Weights of a small GPT-style language model, trained from scratch on English Wikipedia.
Architecture: no biases in attention or MLP, untied embeddings, local attention windows, gated attention, value embeddings, hashed n-gram embeddings, an embedding shortcut.
Training: a variant of Adam for these matrices, 4825 steps.
Each number is 128 + 32 x the weight over its row's rms, rounded and kept within 0 to 255. Layers, rows and columns count from 0. Numbers have three digits each. The size before them is the row's rms in percent of the matrix's.

# layer 9 attention key, 128x128, rms 0.0413, rows 45-63, columns 0-127
085:127144081131087204116181127112147121076127143117148167103149130193131154128119138143129125102098088167138137130163076155146161087208137134150123135091144120155101123096201060132122155190149136105113101176107141196125125138146114043140120130158098106089082090150087117160115208158153123131061105194145136082145096140100109066125127121121157137133131083173071156111139141127095134170109
097:151109174116110131092098113114140134139155114184173134132196070098141172155117074100177122113171184092145133096163136112081123223085085155147116083135116151120216131157122154087141162166093121116129126092192095131130155143095137186155104117063119142157157167122132132105155134112148138094115118089192108198099182093120123156119148083118130060177128105102146112099126116125122092088125
079:170075162140141113073136122123127104100110115065127134089157147142112171088120073139063159144121117122134137050145114163120188125149164170128080221104101126115151077144105128148138191162182133161159176141158118147177131083125109209164116156125103137116116157158102152081161166127151090106116138105115069051119153120133152159134084126092170084150128159113113137066141117126139119105073
094:114117121177129170133153115084151113123140057126178170147129138127145151115128187188173121136152134089176130145149186080084093142067139185160166142105095125136187120172093110088159130098157162169151096053138118137074122103092102110095125119067149145191142140123144202087091104131095124124089155213163110126135131180134091122136148128131100068132142126071170165110161135130104122105138
089:145092118161144126213129071104104158121104120100143093131128146176118123110150141128131127103131139182109112152164144167136054112166132158151128166128125141087143194190079152097122060088142102141154136141150118092109088153181143063149084146049179166154116125128095095135159118158070125148106146199071088128163108152082097129178129158161154161119154099088178151126161160096112151078141
087:128187147177151097163111116160129149167153123143119109115104140064118097114133079157138148079099196066135098133166181137132102177058111144131085095087112122134114129178056170112131136087060133129155156114135113093124111132128141116161130125000113119166168115102123136102142137077089084151152131108147133116124208074169102150114078121116124119129090158091134151103159145139123090099139
090:181097215115055100061148058083124143151124143110118124147157074108122157146130105175127171136162103130124083174118174117111086210145097157094104183116171140080189077199121146139109099124146106166122119109119173112169141150155103140112115118061153146124137136161109170103148141112104096074155149126171114146193117163134160135125125095091189146136124099156149135083121115085143146107131
084:151089112107147126116161144110132148139170133150163134172136084118151159109113143109154114170148174159146188121130065144127102158111096112172086114159134107101158117091105189145149174086183126155164056119193137102114149150087118145137042154113138175156172118141104144103136187086060131087146131124143080207077136106102145202130117067130079095139112100129123082110081175130103101122126
078:132110082124146079114080082107142133112167149147137150152130123062126092121104130141088144091172129111142174090177154113093118162127110163140145132153098103071124116117165203103106093137110140122146139066111111111148148166103129127136127102074149149079150156126162142148145110116119065152155108111136077072052123079079106128155089117109174078166162166067189061095111130077127121038152
084:202185063158186161161158153116131145134053117141188137075088121190129116154130113120114096059109147120086187146141133143115154092152165113164168120121105134153076197058129088144099146118101138080116138139130145154133072144140146049153121115104122128111111160136116143188157179134088124150081139156081148092129119151116119115205136167167136144103125086136142122114163165158114146178138
089:130139162133176172151146121083130124108086151136133110129122133103138083163131099208112108064133145071106135082084118088121090103128153110122160126091158132105105192129134180092048125109129083141111107097148130163142071087207095080063161114187116068146098106110114154152153111149098116120116121164083182107169098129177133106151197142131112132104145164116107108149160142128205132104179
080:069139134148131152125081169142132089182127170123101114218138152159110129106119146126154174122130143144168125115143171116100027115136125129090105094138104111108168184169115172136112156151146023128097130109102109137134109151125134171174100155091108156172129128113141154138153126131106185051191109110162115098099159082154124146149117094149112095107130153086138107050102177117180109123070
080:148105066113084151121229136072142128070124123170127138077145166107079104117179175160072145158116100151098132147076129129103117090081125196158117094124148118205103119134145110089108102170117121130099130058175106132101133134104132052127131129160162100149096132096093157149122116148148127111082117191094177119100101132135075053145147111098152114133160087093135138172164113128147174146129
083:105083161120102120139110152147098219160063096062144144133163096170155113110129130141182108130184072167142168130126132135133159125113109188162132124098111077139235106183071132132112138150157175139091173156144078096094141130174157148140095119123159147144102171138145158120152110126141146118141130147183100081099114151075150151131172205124094142142117121084153155125141093103169123135063
096:155136080174070164155130157129173082089102114085144140130133186114152142130117114160128125086104065148081150165110115166136146057174121139184146134143153149124036176143123067191143108138146158134135143119136162078181096155168157084138136129185104122114111122120114069171136098156135132112119114179153207087158071176121150078130151168147124155157115163095112160138111092133120185140118
102:110147096137141167108103075119097156149092093115132113178180137148107128100121129165176196117156078139154140162129185109108078160101179217071161140117096147090172127213139108145153061100127106093089176164124105157101122150154116136137175109079140141159134184122137130137186130172150130115118141077126100075136146114141158153158080142102129093075131137098195144092127071101123108104104
090:158165159147172121157165112120147181137090093102158089045079113076070131135146091088073136105180178127125130119146179100148118153113153155100115097146162165187092112104110159111110105116033153173124108154123076150115156073113156108121165133077134104152093162108151111162136113149107109164139158126082146127093120058147135119120040119134153119086105092147159120139167067166136100094141
081:095089112097150139096160174126164093155111173144124158138136147167155119135119182107148073128083138172075168114145063133106124105169153109147115133124138110127106148139134117090121131162136144140103056175138170142138083149160103080130112146169133067080107051154145063168118111119143155112123136208148119162196118166089157083135131185096155158111104130174060071170111137114109124199109
083:109103097159132132143170109127138133148182171173122104101127146139070110144158124176127107148115115113154146088146113067173096090159135119122117109139147179140078135107196154068203105066099146165114086103072125125064151109094104159110111100111113110126101117116120110078088124120174061168129146133097109104030141090136100113089078091090104126130150112100162090116126163182116072105192
# layer 9 attention query, 128x128, rms 0.0414, rows 46-63, columns 0-127
082:100117100135096086079118053173115103136085182104073119098112105167145154129135117135127141138071181085043152109126116134133110066163187153108132105122126111158155168156087152123076160102195151141145138128202133172124133103124136121097166158088077097164104117145180143118137111084109124166180108074160109094143114166086144052122083135165134142084175105118136095157175147125111129166130
081:138119175128180094055148086115087148169135149139172138159129188155092155155128117113105097152104182115155142165140070130113160144142111140142167121121147137181154134119103144170114189160085134141085174118109151218158107181163146123107196156090129087161132171082112133121142122089119175086137162102077163163120151135125164140121124137131076117122186128115123171151160098154214151194091
084:092088096159126110094125130067087125118129159131076104129214094129160142110127107109140164160091068112158156200150149096118126076169130129116115159100098090117180106145135168159121141120199109080122200177135144150129077145139145029141157116141123089128082146123140131085131115117107079084142149128124211068162113151138070126106171085140129148163201156126112141116121144116125125129099
080:086159136126103149137137126089128216106161120093158101113111071095129068149119137110140187129125138205169054147102104141160141112115103147154156110095109101027087146132165116094105092155078123129099124179135138122136133096088109097124101096099194167121104121092114087100091094116129108151125109154163115134147068088121149174143129156149056140180144152129087085137087062120154081132102
079:148151112161142115079118116178169131104186106155120132122148120102077190129124117099106164100159146087064152104116105126173232130147112144150122132182134173115103079079094104149074141112144144144155118138164107147110193090109085201132146164138139132106082085177118142083126078128153099125108137189148142136102182138102135140095105087067124084140120129188139124129131210152087106152167
088:070137084093147129128146076091116139144168091120100121159138081103167154123090095123170108114067131110123134076136069128126161104155141168086148127072104143141171172209121110141101065149136078177100122161168197182123086082152107099063128121126114139125167142135110130163184156065128119121055146141159101123111125177101111135111127159098089129121157138131117168101148031149152147143132
089:097132087152129108136187146165164096090158181065114105158139148149128125135135129121129173112123181124079116129148060093128122132178161108104138101114147142129105161131155172066127115113109078097147122103147116093094178085130137102194090177119116136109180128176137118113107093088073080148223121146150162088069134137099130092158095147149069108091172182094129164145101147089055106144154
073:101152115133121118149133162090119123140176171111120146117126118148053101151053163104151159146072145182142147122158081133125168077145162101137071144125169164091067173123100120086109201102128104086082107082118204145092145139120145121122178157077127120171135175178098120123121134147141071106163163108113120198175123093148117154088113133172120120155078060115100140142091115090127153078148
083:123130142120107143159132082126167143133172113120122182093161102116094092160135167121131165184181150163133108140111154089129168103094133094129168121126164139107135089113154175184149165101098141172101095148211135107126107165086109130151079178100194147160109125105099110128103124165094163190172142130161136121093103069142129152123147095094072122176151139139223135118142209141132089102048
083:089097169136154106104082065049092099162154106149132152147116095117074134123126093084147139117107138153102125204127107163106143128096136163173166154167129140139146140204098119189115166163104079093128180132113124108155156102119118132129132133150077185171063151183124095156123106117107187087087138149140106103144160173172117178142092070122116119152110102111110178096099167142179074080114
079:139158188113051091099113075129150095110126184117150114098117166167091155106168130100169171108147151099123147160115098169153144147161113073142116155163136116142170171141142111144137123184179145104157111114095106143124120123212167159138139070161113188109155172157120120072121057109106111122161116142172162138139106135125065091156102114098115059096145111113160128088092198117150048120147
076:148124086151110098115147102127099150137129085087139114105168113177126186119100175152124115161146104184147143132172125073079102083094122109085123082104141102078161123188161111148181183104094109145156156160206136160093174096146106107051109126118106152148073090128127121158128146130069135126168150089100153097127185113116072131115173074155107125121129078091077176124106162055124162118121
084:099111203096161141125153125092113157118066125043130115134146081158131097116152136177105143153093074212185127140145112114105116183128127158116126135134159112103222194119124117140110106125136121166139125158211130163152068130085153105089153109170148106124124123119083162116107130116116121121115137117154142185162111115056128082112140157136130093126149119136164119175078084082182164184096
085:142153161116120159112136135132163138168146110139147146203163150109154125116060156149162162183167086137150153108144114102106067172100101114112126107148147075117128074159145090096154031082142109082083171170149141141130112167157095123169157126115127168143199131121130139130173111119136091111118151120146085140186113089116117134115110149164181143118133176098114122108034199161157057123095
094:139143076089117147109124135095109147109101108165176140121165121102127114123122133140151131180147086166206113098128097165116140115106134103109102177115184094089183105177151108137088078173169174160147126147160138161168077129134151137105185114159135080192071190100111129083145074123166156091097163097075119171175066132101159109168086150114132160176113113156153136090086089159178126136097
091:087150113123155144090098109141123115136171067146146168121120107121071112131147090110111086126169162127096113088139186147150149102086116232170083116124131130166103077084126117129095149126123136117132171171156107102109149120126156163112130140140102097106037039124092122137113110159144185144096125109123141145123220109171156125112141063183098131187108122164112067123154139161172146080145
071:071107114103128076197147098107170167145139148093113091089121123144091086158145197135104157116175090127106056146095174134075130110133102085193116143109131113082120139150170128114188114102133092117132123143132127143118097098141136079155107084122100151123165171089116086129092164168052125136184137139154111104208159076140117148109100144103104127173110085125149123183159088128088117196082
084:179109155135152147077122156114155149063163077128147164116104139111095125158145167157082087139117132154124171168173122133174140075106108128131108115100142101135068096109148070136173158172133155118157128093070151053091202151143176110179100144103082142093071103131079104163068168161168137108104116171089145105121130140166112140075131104151131125146167108172087119091199114126077105106149
# layer 9 attention value, 128x128, rms 0.0414, rows 32-38, columns 0-127
114:123097101163100142110133091174162121132106148116082133069172112126148122130092089149129163081103143117159087090102096077180082113070126169089172111109036127153117110165137156118089175157143100179127138185125136086149136108150166163192157140128108107173107120094057165108130137099136130223143143127081124160035127162109131134111100128153084130154122163147163114090146130142123179148106
108:102138123165143106114140102150156163089081119181149072127125097091166150141020141135117112150095124100129201134079163163088122140059134173136106144056070175106149132108123135149151101150052108173097176098139152099138104172093141114134139113109162155069140101081118055115088149131158106100073166111087117099097117113120077173121125118122110137102138146069116135095104133102172119102110
095:127159085108146135136118100064085136119145118118160127199112119111145111090181120120141138155156152094092154222127164148156085172074125108235111141126162090105156090064111168108106140143175114137122176129178090102113136165114084158109126134101147151114133195135160074132140108096084102087217112086126136125096168171155111150147134171115143162133129090102119179123103101111153132174113
115:109145129146124122113145158154115134184103183123147097166157131128156125164158117106118112150107159135118146045120168162112140154159128094066132064057161115120113141121157130096133108187103096110131154132136163074201172149112150153185138114140128129081101129121055189122104137126116155138167135134156148136173047183154104144077171117099113084204121079207166175132141096133110109097136
106:167110136142167111129158096143119191136117135109113018174153121136100127155154114146153102173112121090143118107085188116150119127117109114055155113078142132066126133099159169144149103130157132136099075191137167140146132101086086154113153151157115118086189164130109065115176162115084113076191156097160137095063105127097142112114113116163109091136094151127138196083142175093189144145105
104:179143139175085119102148168114153166119137127091119125157141129154127147134118117155103102159071118076091128095124095134219128113155097101119206147131119065112106096100160184086135111176173096180110137209176142093130108083103088126141107129117156163121085095154171187124161175108181165081178168122118122165105143143129095136113094140143143154066119135182158092143121080121086172160122
114:144118127150118106174101212183135199103108186147184123131146133186116109139100128140101119148142105124120065095175118090139139113103123162139164154057122137189132158122105120219110127154139134140063200123095133152197116116097091092137139111138147112152074062101137109122080117154115135140076094172152116128096117153136133137111064149207053132118125169110123140120141120153142147119147
# layer 9 attention output (transposed), 128x128, rms 0.0516, rows 32-38, columns 0-127
114:104163109091113083148154149151125103163117165152156135162083131135151086093166126155074108126066114142080104120116148185135180104209094171105108099149121128131089122153155076087030150126155126123091115117135094143148051143110104133157116065145144126110125120110112102153113087129161095098112126177129096077154180134153174176152133103134157092152134148106065122167060083059133108139167
110:132116132165108166089150143153101114133153128181153080139149155132076095148094149160112097167098135152114074122160159093151154146077111092161050176110129172096190159128116162181125194148096115049145134079130096118107137105126114123143048101118092100111136079146035132150125122086080118108125095105110123109177063077190089114133100149171146121157111083139107126151139129096119152115154
098:137129057157114137057171115157115137146178114192074099094155102096158201131039166124147115185120093145176167120150140116112134097086112142098172143151167112109096154150126145134178125106092165090138122180137155110146144152139104067123158142140107098117143098123075166116115143141108223091106131137133089136148103073149174123181121101179153128125103124160145149131170199160173117108131
120:121092077110131106131160091106150126178068078133177144144088192135120125170152122127125076107103120134132073096101137157164156122142087150177121131112166124075077126134090173131088056123178149144165079090109144134147162112166166108135094155140169203075101170138106098103117132133100113140171116108134057143141152088117089160117092125147168123184061113081112145182125106123096159184170
109:186079107152148121140163120141165118112151097183167118131051145114096117118107133131096119196066106183107038135132140167129153125136115132136163136109176154148102111169100150141117139158100147093148115130090159132147167066083210121144111071104091120125091127115100158107094101118118138158107157087056046112134193091171155164124143170157099158092070110111142125151080122145107113151118
108:116139093135139124083106166167135110153123120138144121064118155105133098159206145102124061151130090118092116152138134161075060088098101137113112130161097162138027113168048154060073204077113123180087111098116110127127114119144190123149131111137126101105128186145113146170087139115141137137110143115110115190141178113152189126123102118174070098114087124082123126159102124078130120119133
107:101110137079132148111054183116044106143180142170135154124090119126088071104134151127083137119131156172114111141141168114160100215162131124159073094100169157090027146094165076078134137170083062129109152098186154177099097095158105120115100136154121156123162161113135132151138076151113122171106115080160140151118169097148115134139084147113082114135088126119095118150104108120111140158136